{"n_layer": 13, "n_kv_head": 12, "activation": "swiglu", "positions": "rope", "extras": ["value residuals", "capped logits"], "init_std_o": 0.00681, "optimizer": "laprop", "beta2": 0.99, "schedule": "wsd", "decay_shape": "linear", "final_lr_fraction": 0.0, "batch_tokens": 65536, "seq_len": 256}
Each number is 128 + 24 x the weight over its row's rms, rounded and kept within 0 to 255. Layers, rows and columns count from 0. Numbers have three digits each. The size before them is the row's rms in percent of the matrix's.

# layer 7 MLP down (transposed), 1024x384, rms 0.0402, rows 734-767, columns 0-63
104:155155111144153140121155114148155161136115111143121131115109141105151141162100158116130096152149145128155137083098103150115159179124117140157093131116128074135111105138132112079157145123147124
096:165059157123121098122134104091127110118080126137161107162170127131101121126145124096110129136137098136120117136106160077120081121128130094170127150133149118145132135116101149109128132093111147
106:177119093157171152116099137126123117106076128139097115083189120139169137159127130107098176140131061114145129118099131139128100055087113100096174178121158119105143097131111115119140153159088122
098:103127107159122150153092165116118162170109128133106190085128114118121151137128146101101126111123143071143133144097154147166123112136090140115119140134113134135097108127154153162113144194100134
099:139123105091137113130123131126143126124193122131115146135128099115134124117143110118110128134146154192173076108124083080129136180144076109082082107168123157116139123118135141144094108135119152
107:114167117152143116089158151128187132168088103107112128128145077146120143178132058130125126116129128167164101123102138151132141132129170130156118127125147126161096096117102168166140089147128096
098:122110115110166131145149121113127146135103143113129189132120134138104122162104162144110142086126127118086121106179105179129125084156109158132162110105189135162116129170143134131146109108190108
103:142157129117122097125121095139140131129131131127126143129127165111142106122127155120140110123104191079144142089120145086126104204169089148110129111138123079095122156116139147139105070127112148
098:128114126103141116128140125090132110160155169134132093135145140106083140131115122154130136161135143110115132103178167146140141178111134133155130139087156130108111158172100132135148159114179105
104:129161117132147132088088135094134133069143121117094128091149131140147159092171151181111115102116128111114153094120146112069150144123108155145151141132119142127162151144129095151169107098149106
097:133126183102112159125098126160142141145053108091058137107121150169139100110130126129087087136106149107111155100144102116119181121147124123125155154146109126077130132140109141100110137174132103
102:098079118155108107146134121138111090134132123128162159106139157187153111115134141170111167147133127135085134121123149094116089010119149116108169107122147101155163148100111080118158137176166128
093:151154110141132094137120111117105070134115130139096118166139118115121124135145131158140119120144132133195125136101128157125166098061125130118137125162126116166117133159124147102143156122114098
099:128161125166134154159148148110152123135095154126142130129164132116101111135123119180138068096151128160151141133122103131100100135126135153149147133137121141123141128111108126125114110155085138
103:182099111148114132091111130127107113098160131143103134123111165123162122125128149129135109119115117105146119167096141109118094093102136124127108146140114137132136092103188120123116172135127109
105:143145115114161095186163169148128143134107136094146073172123151065107165121144148138165126141116170146172160118111108126145143127144144148094130119130150123158105127157126139102120123111167128
096:135149103093151145191089134122153131149138125142141156163133112089130103109137127120137158117131117129129109094171137131143111131113079122130103115142122097089187136114087110110183111118176152
096:129133110136085110105125195143099155140097112122172120118107165127151137156102113096133140140133146157099132118098092073139110145135132123123135085146138149154138115163118104138180118143157153
107:138160120137118129118109147133171150092149126071109094168146134112131088094132155140135108094136142144173081144148093144129171140137135153109171145086096095113124124154127114147154152155140101
098:105140131119133133128099098123127113117117112163142144117138104131115120131165088138103122171155152094090128133157149134168172198121131104133125088146144118123148140139123115120098108119138135
103:081131120091100129107183102159094129132094126128125111101094099128128109171131129141130124145105087107183146106119090148136170143148115151121153136168113139125112118153092149128134118159117143
098:116146142126142126140148114191150074113173131109129114127145102157100143116108141110128118131153076108127134116176126097166166121176154121150091092138101087141110160112105136123132088182127109
099:118097114146096169126100106106140131101105100150103139146127137162137153122130157131127112135140157169147143115101164132176109155097137131127133102167145140106113107143109092101135124129181141
108:173174142113077097114154168126197130150163144145103124133077155139131128115117139111141140105108122143103126120191178132138093114075147120137146117130156174153183144126092162133157107122138092
106:106129027191143117105114127140143154156127144181147153137134086125146185129117146124104088085123160118138163140065163121149160083135112098089109133158110081096099124124128092138160142129197104
102:105190115169147084130163144131138117131156113071113093114144153140127176088158124153152113104094135128108140154163122141163094154150159117148108095143165130098131107115133178129101122151122130
098:119101114146117161107135127111118140136143126122177148125132134172117081129123078135126121133146123167101163184121147174138131168124129119102124148129175123114122108156151128093100164136096098
103:145124131121146110125102161176131072128137148115117101120155124165139152125101109133085084136166159139131130117120125140090101109085148116160116133078085138121125124112146113098137108115124137
094:128123124166114136167095147128167144133139114092123105126178137091143131082103158167119134126112117121157149093147135117122163184164107132123138137115116156114131134174106127155157098109116134
094:171132111120111084102111140109163129108107154144126119097178131148135147149146171130137122093108110134114100077100107131126160127109138127125191139104104123130113166104130135106079167185160117
100:123177151142091123133132151100146103148095116101091096115163158153128143118097143146139126148147119175103121113154134132128089117101114145105102162102182173112093114137092161107115152084118125
102:117151151109105132144122095124122124128146170128145114078145158130172109118135142150142118153145127128161157123128173129128113108128163098165116116092119155126109167083131141121148137131132095
107:076145153134113129131113066104104121140150115087109100133133126112134092105159098112142112155120096158098185141075141150099099167116092120114139123120126143118146137090154147131122113102126136
099:111110104127105154070147140108119126112109150144120150125154139153163160161087104122109138128120130118124106142133100122132115097143106190100112143149139193117121115107107124144142100136110144
# layer 7 MLP gate, 1024x384, rms 0.0473, rows 735-767, columns 0-63
102:122122106098076125137184103118143133112130090097180131097120166122124139144115101192124166162107101103125156118141093102156093113110124163164142129094150131193106151123128122173122152153072169
103:137158103106137119123121117133157127132101111099125102166126135136119138129127169160161149098113113106147091113113103154093123101099118143097138138134138108070146123085115137084098167168112115
103:138135079159108113150155131103159093113164138155111094122132121118123113150129123145118142151101151134152121111159197140102110115152105117126146144104104083121175152110118111102084145142181122
098:147134132075119116143120106125090125150109087173125147103116119116137127146150147113121127136140127119147123119124133141149145115127119136099149179154132106134102145065146089154165132155118134
105:080158143146120130092152146170124097143080169096165089131141158105133120140133154110146137142130123161115164137166121165167139118137152147102108123131100103172154116148104146148111124113137159
101:148141156163171122083101125162078093105120086139148091134097143135142112142140122132123110150120093110090105154110159153118105083111110123105124186086124104083133074130099088140132115109150097
100:107133174158117131097140142115123198141104162143101131148124120117119145154143101121129098137135108100157121126121163066169112102103112105134126141085145121105124135123136119118137126152098153
098:104097125146097166120113160130129120141159127123127149141119134107190096151178142128142128086094127168128128128113119074140106131108148137099113145137168146128116175141117085121141107174121141
109:122130118099141136076139145151127148120151165122132154106108094105140134165146144117120128135114129086159108145143121110099076142120115156127150142100117145138177131069122116165134153156117100
100:133127099106137161169107147139138158151165118115103130114115114140099144179108165107080174076124111149116135079118153150118133113144128134166153167102094128133157131107143152119168148140137164
098:113127125126096155131144139138172140125092132129104139113122117138130139122109128139153172098075159145129082151114080128102183143179115128122146157127079127123117108165103122110100157142162141
102:116156103091104148118125159115114136120072110084160086152098149110152091124100134155102113128116136076115153106129116173116144149120089148110166135108132088148121152135147091119140158100130110
098:139092117132123101106126130164151157151162140118115115106162118143135107103097127150114127146158138124128137173154107152104077112118139162138124139146105070160169123079150124132135134176094096
101:152102106143189112134139103141147131120147093097123155105127122122084102114130141156128152125156155117111154109132158158114111108144176115107107131124114171124106158133132146177087118146180140
100:149111115133187119165123132131153149105139135142174107118136143104098127087116148135150111117120152168162139097101107114133170122114134152191148114110130081112135148167173125100112118124137149
100:131134146163132091141160122175085109102138135138101109139117111141146160122082130126129141090119111096160152140099161111142101097101099159153125148125109111091131156121147149093077171167148144
105:099099116134159137144125116094080164111089126156118111153104154135128082138103155081101149172141101146117102145134144113123117063146110145128101123149119086102157157144175124156161124138108142
104:120085103151134148067125110137173157160109138125168139127118130155149096111125132162174110107109161121142095137146056158102095152143159153104146137143094104116169105136141154196172112146107128
100:093137151092127129164117096154122170141123091132113136161119087191119149094124107157118159161154103138105129141124137122168139144113150107132139145134092124118126139146193144153149093087155120
102:069123126159148130110157107104137159082081142176107113143090079149141159129114173144108121135091112140145108138147116147125125114143102134102126128114104143106139142124170151113071127104143151
096:129161151112104131098094153091132155137125134179151139091084135138124099123085108134170162120112140087108113109092128140124137132109136119111180177148156087118137082171150120129122109102144137
101:083112106152078109099153141146151195164147122162147076090116105130138154149182095120104164106159107168113144103164115114120104134104116151134117145131103105152144133163140145111157100139156110
102:109158133085123131100122109122127135122113100108083079113140144156128107105133143148108147106127151127122122092105122110148166140125150117131115094124122113147163145117123156114184107099111105
103:152149093150129153128114165130164129093141168128100127177168155127111146125141151107091142090119155112152147167137169106114099139076091165116130133151098101158145118128136116118133158080099119
103:106125155108110160154154145133171129171123129159132091124131150111077114159107157160099170097110152097162112155164100149124144133181126152096112122178117162108147167121125093181165147144136118
097:138176094120140135118156096121110105156103117144093082129091119086116124104119152148124111123111151065158120096085147109104158123122107184129093110135103097128125149121135126139105115103121106
102:149158132096119115188129117158154137090102139092110102114124149122098109092126142132141123103134120101127159107141108128152131109175092164157150149116102098133099128130113102112072152129165174
098:139109171103121124096130158116119122097127123114107130126094084129170141103180119120114153131107102152137110122173070106138081136124171140126142107145131104140136105170116122137135099115073138
096:077103134163170105083161101163103112111143148166141132145110137153127094135108134142101135148099191102148152153150166159140129137115133149094127144109130119114134106113124079135112118127113151
102:131089138139126097087120108151114142078140113097085119187130165101127156125156175140138107114118150099153136107195139146096088119098090135131128155133133177107166119126145156121149126116161165
100:121151115119101155146113146130141156120150129128088097110138112172123101117108151108142139127162134129115071128126134173103135133116146106130087166146091114156151131145156126139153130115148107
105:140128097093114111117145130105120126104089099136106104123136142090116123109133154160111109113145098121085120098109117163138154125120121141111092158115119111139142108186092119166158089135105134
095:109101131116140174126113112127116123124157105147128143140112135176149140117113134101178136114070120113114102122128128100113157121164145099095104089142125089107126136122143112108068117102156097
# layer 7 MLP up, 1024x384, rms 0.0455, rows 735-767, columns 0-63
098:108107118105166086143171137121130147131104177165135133143172137147093108101153149127153121107120083096092140102126174158139093167092152099110101125155135096083136131095165132162117099143084166
106:140103104098103137095117142121162105144118086130136081120147118126150094108147098132141131091117114116110093141144071161150158116117131094127156118123134137131099112165118138139135137145108143
101:120112132166103112143100109113094125159133121061104117161097140137093103123071130126123135119135151163101101122132136111094124144104134130188153133140141171107173091178090085191126121131133103
097:132091148145151115186111149138147180128173148129136124155101173119116161134141174169165143129123166135163082135178131132144110140147124129102156100177102176122145120141086162108086132139113138
104:143139159140123094142110117172138127144123155138112128138141092154112109109126084118097132106129125158157092134124176124098097148162140096076089131149127126116083088114100179105121132130139127
101:153132126117109081126131177134116138074108130139150152166086118118179094175140115121186101097134138111158109111137132141111108147149089157134126118146126105141151123127167128128145147134157151
099:096154154147122110120155118100097101132176098092130135119176097147130157083145133145124091112117135114126121097151132101133087129117132151152164097161105100058075138121141133123119109173147118
099:111109111156133128173124168097152076096127141069164108075115152121116125124103159083095133110159119093121111112144118149109141145152131141163162172085143114122079137108117159116146117162147094
105:106096144139135149148153147134105126100124166160100129112136162153145098163144109162099127117145101153156142126109096099141172138133143139157105136156118125132147139138150131135122141142133164
096:129120145142151112153103086119103132128114098151131119115130138139153109103176096151100111125174146152151089149123142176091132156115162108097134147126141125144136131124154123154145116152143093
101:146137096142142142106124087160151153106160118129119094134095150158127088110167137129102065150163122143149171144097146109159102121115099133144137125155162121123148123082113151099127133156085130
096:111148146115150109119101135101154119145101096146107139136089121132114110155123126103145112111152103112093139149096074132091176122111121135145154125137172157148077123124116139137100132149147159
103:113114113089093132061104098084136141119099119116119116147165095109136101148099148123091100118139139099131137126159145106100090134126193148100105130178134104138166086124147114144142074117100136
103:102115137102078091142105089128130127095167160140160144108107179132166125152123100129107100173108126117144125138114118141125131135148144125117140166152147107115146128110142171120086140170158103
103:118073169156123118125149125161131153134110127132166113148128137120112168115124119165122110134131128151120118146148136133129161157107099146155094161137115097128131069128096139156159121117120115
098:106123154129157177149128143162124111131124143097141131116147134146112087133083111110139105129116088159147149159138127116091146141138113157163107126136134160147103100144141082109113155139093140
100:157148121081103151105153137138057122136137089150122158137093139123134128131110146082128145145124107130121106117127102075132141105136087107113086108146141119103156137181090127137145144181116107
105:138188107098112182141135098150137172138161125114088095121153103127134101106101142111150138081154079142201118137140140152122162110081112109092149146101111155153080131100159153120098124104151166
100:103127126133113134115141164113183123111109115107123094098163097101102124120163125135129109117150157143095122139161105120167159093099159129087119108135123146099121145136132153126106126138129113
100:127143155144083146127166130140089121118078108124136110140108160070134150115159106126134107117130137132158161124154127141077126131152102169123124140069139123103127094121146154121138135110114120
099:137146176127150112148155115137108108104153113095134153135132110140143103110181130164139142146100108105142124142158163100149172133118129092131133140099120137176085142071085173111128105144138139
100:137118155141111165106090118129107172151169131083152114167147137119093141125153088147103118131133100170170144099131130115128120146146119117143104130106129145117098152149141094119151154109154157
103:150160159105111133078172126131127106092143134129097136179130088135169108110122105142142120160127132139156124100147155110114120139116138081147159123153163123167163148143093152139154116167145146
104:112092117147143126137152143116147136149159151099129131101149150114140106148126142122165128120137142153122124161097165144138133137123145164068095131129090090140109077158184083110098128149158117
101:140134152159118120120128178118150092101102102133113093098153140120118168168140101125118130162105139100134114147166095164116144141123143128151151097176105174147127145113134093104163085118106102
098:180179148170143112158140129157084096131116116107099107123150146072096119104128111088141132122107153127143126079087122123101136114115101093153148158131117130139145143119139144119156097106162173
100:122118104165183088117125105088115121120148105098133147138157128141109092115111122119112124138112152103135116115175141129134088138089121173157111113129077124131104141132142102138088112108147130
097:151124093101185102098109124130163153124128153134179102090113115121118138146094133113161163077137086172137134117120109103105166110133125182101125171133114158144113128140138135083110089143130143
096:155101073099099172127188135127112171141140148161123112085128147105141110123092126114146166091101125123133065149064115123169152140109118110155139137126098107140166131127149107100141167085088080
100:138135093151107106149099129133078160118086134144097149095137103138164136112138130118102162104156152107128174143162127174106080140097138084101106150115163102087139092149151149160090101158135142
102:154164101155148167122113121138118112099175123164108155116124167089127138119066134103148166142135127116124146103100137103102094105142153131081129146128150159125153096097078105123093110150136130
104:121162124168101132118127111135085119152107141119133113121113115106147141170162090108139094151110117156093127114092117156125087159099119114140112117102130134143114146106112115142154091188110113
098:143154144093113114138092088146155108120137117153129101147121128089149119093113118128153104104148175105110112128089158105095147149141125102098145131123102099109103104130140149177121116095118143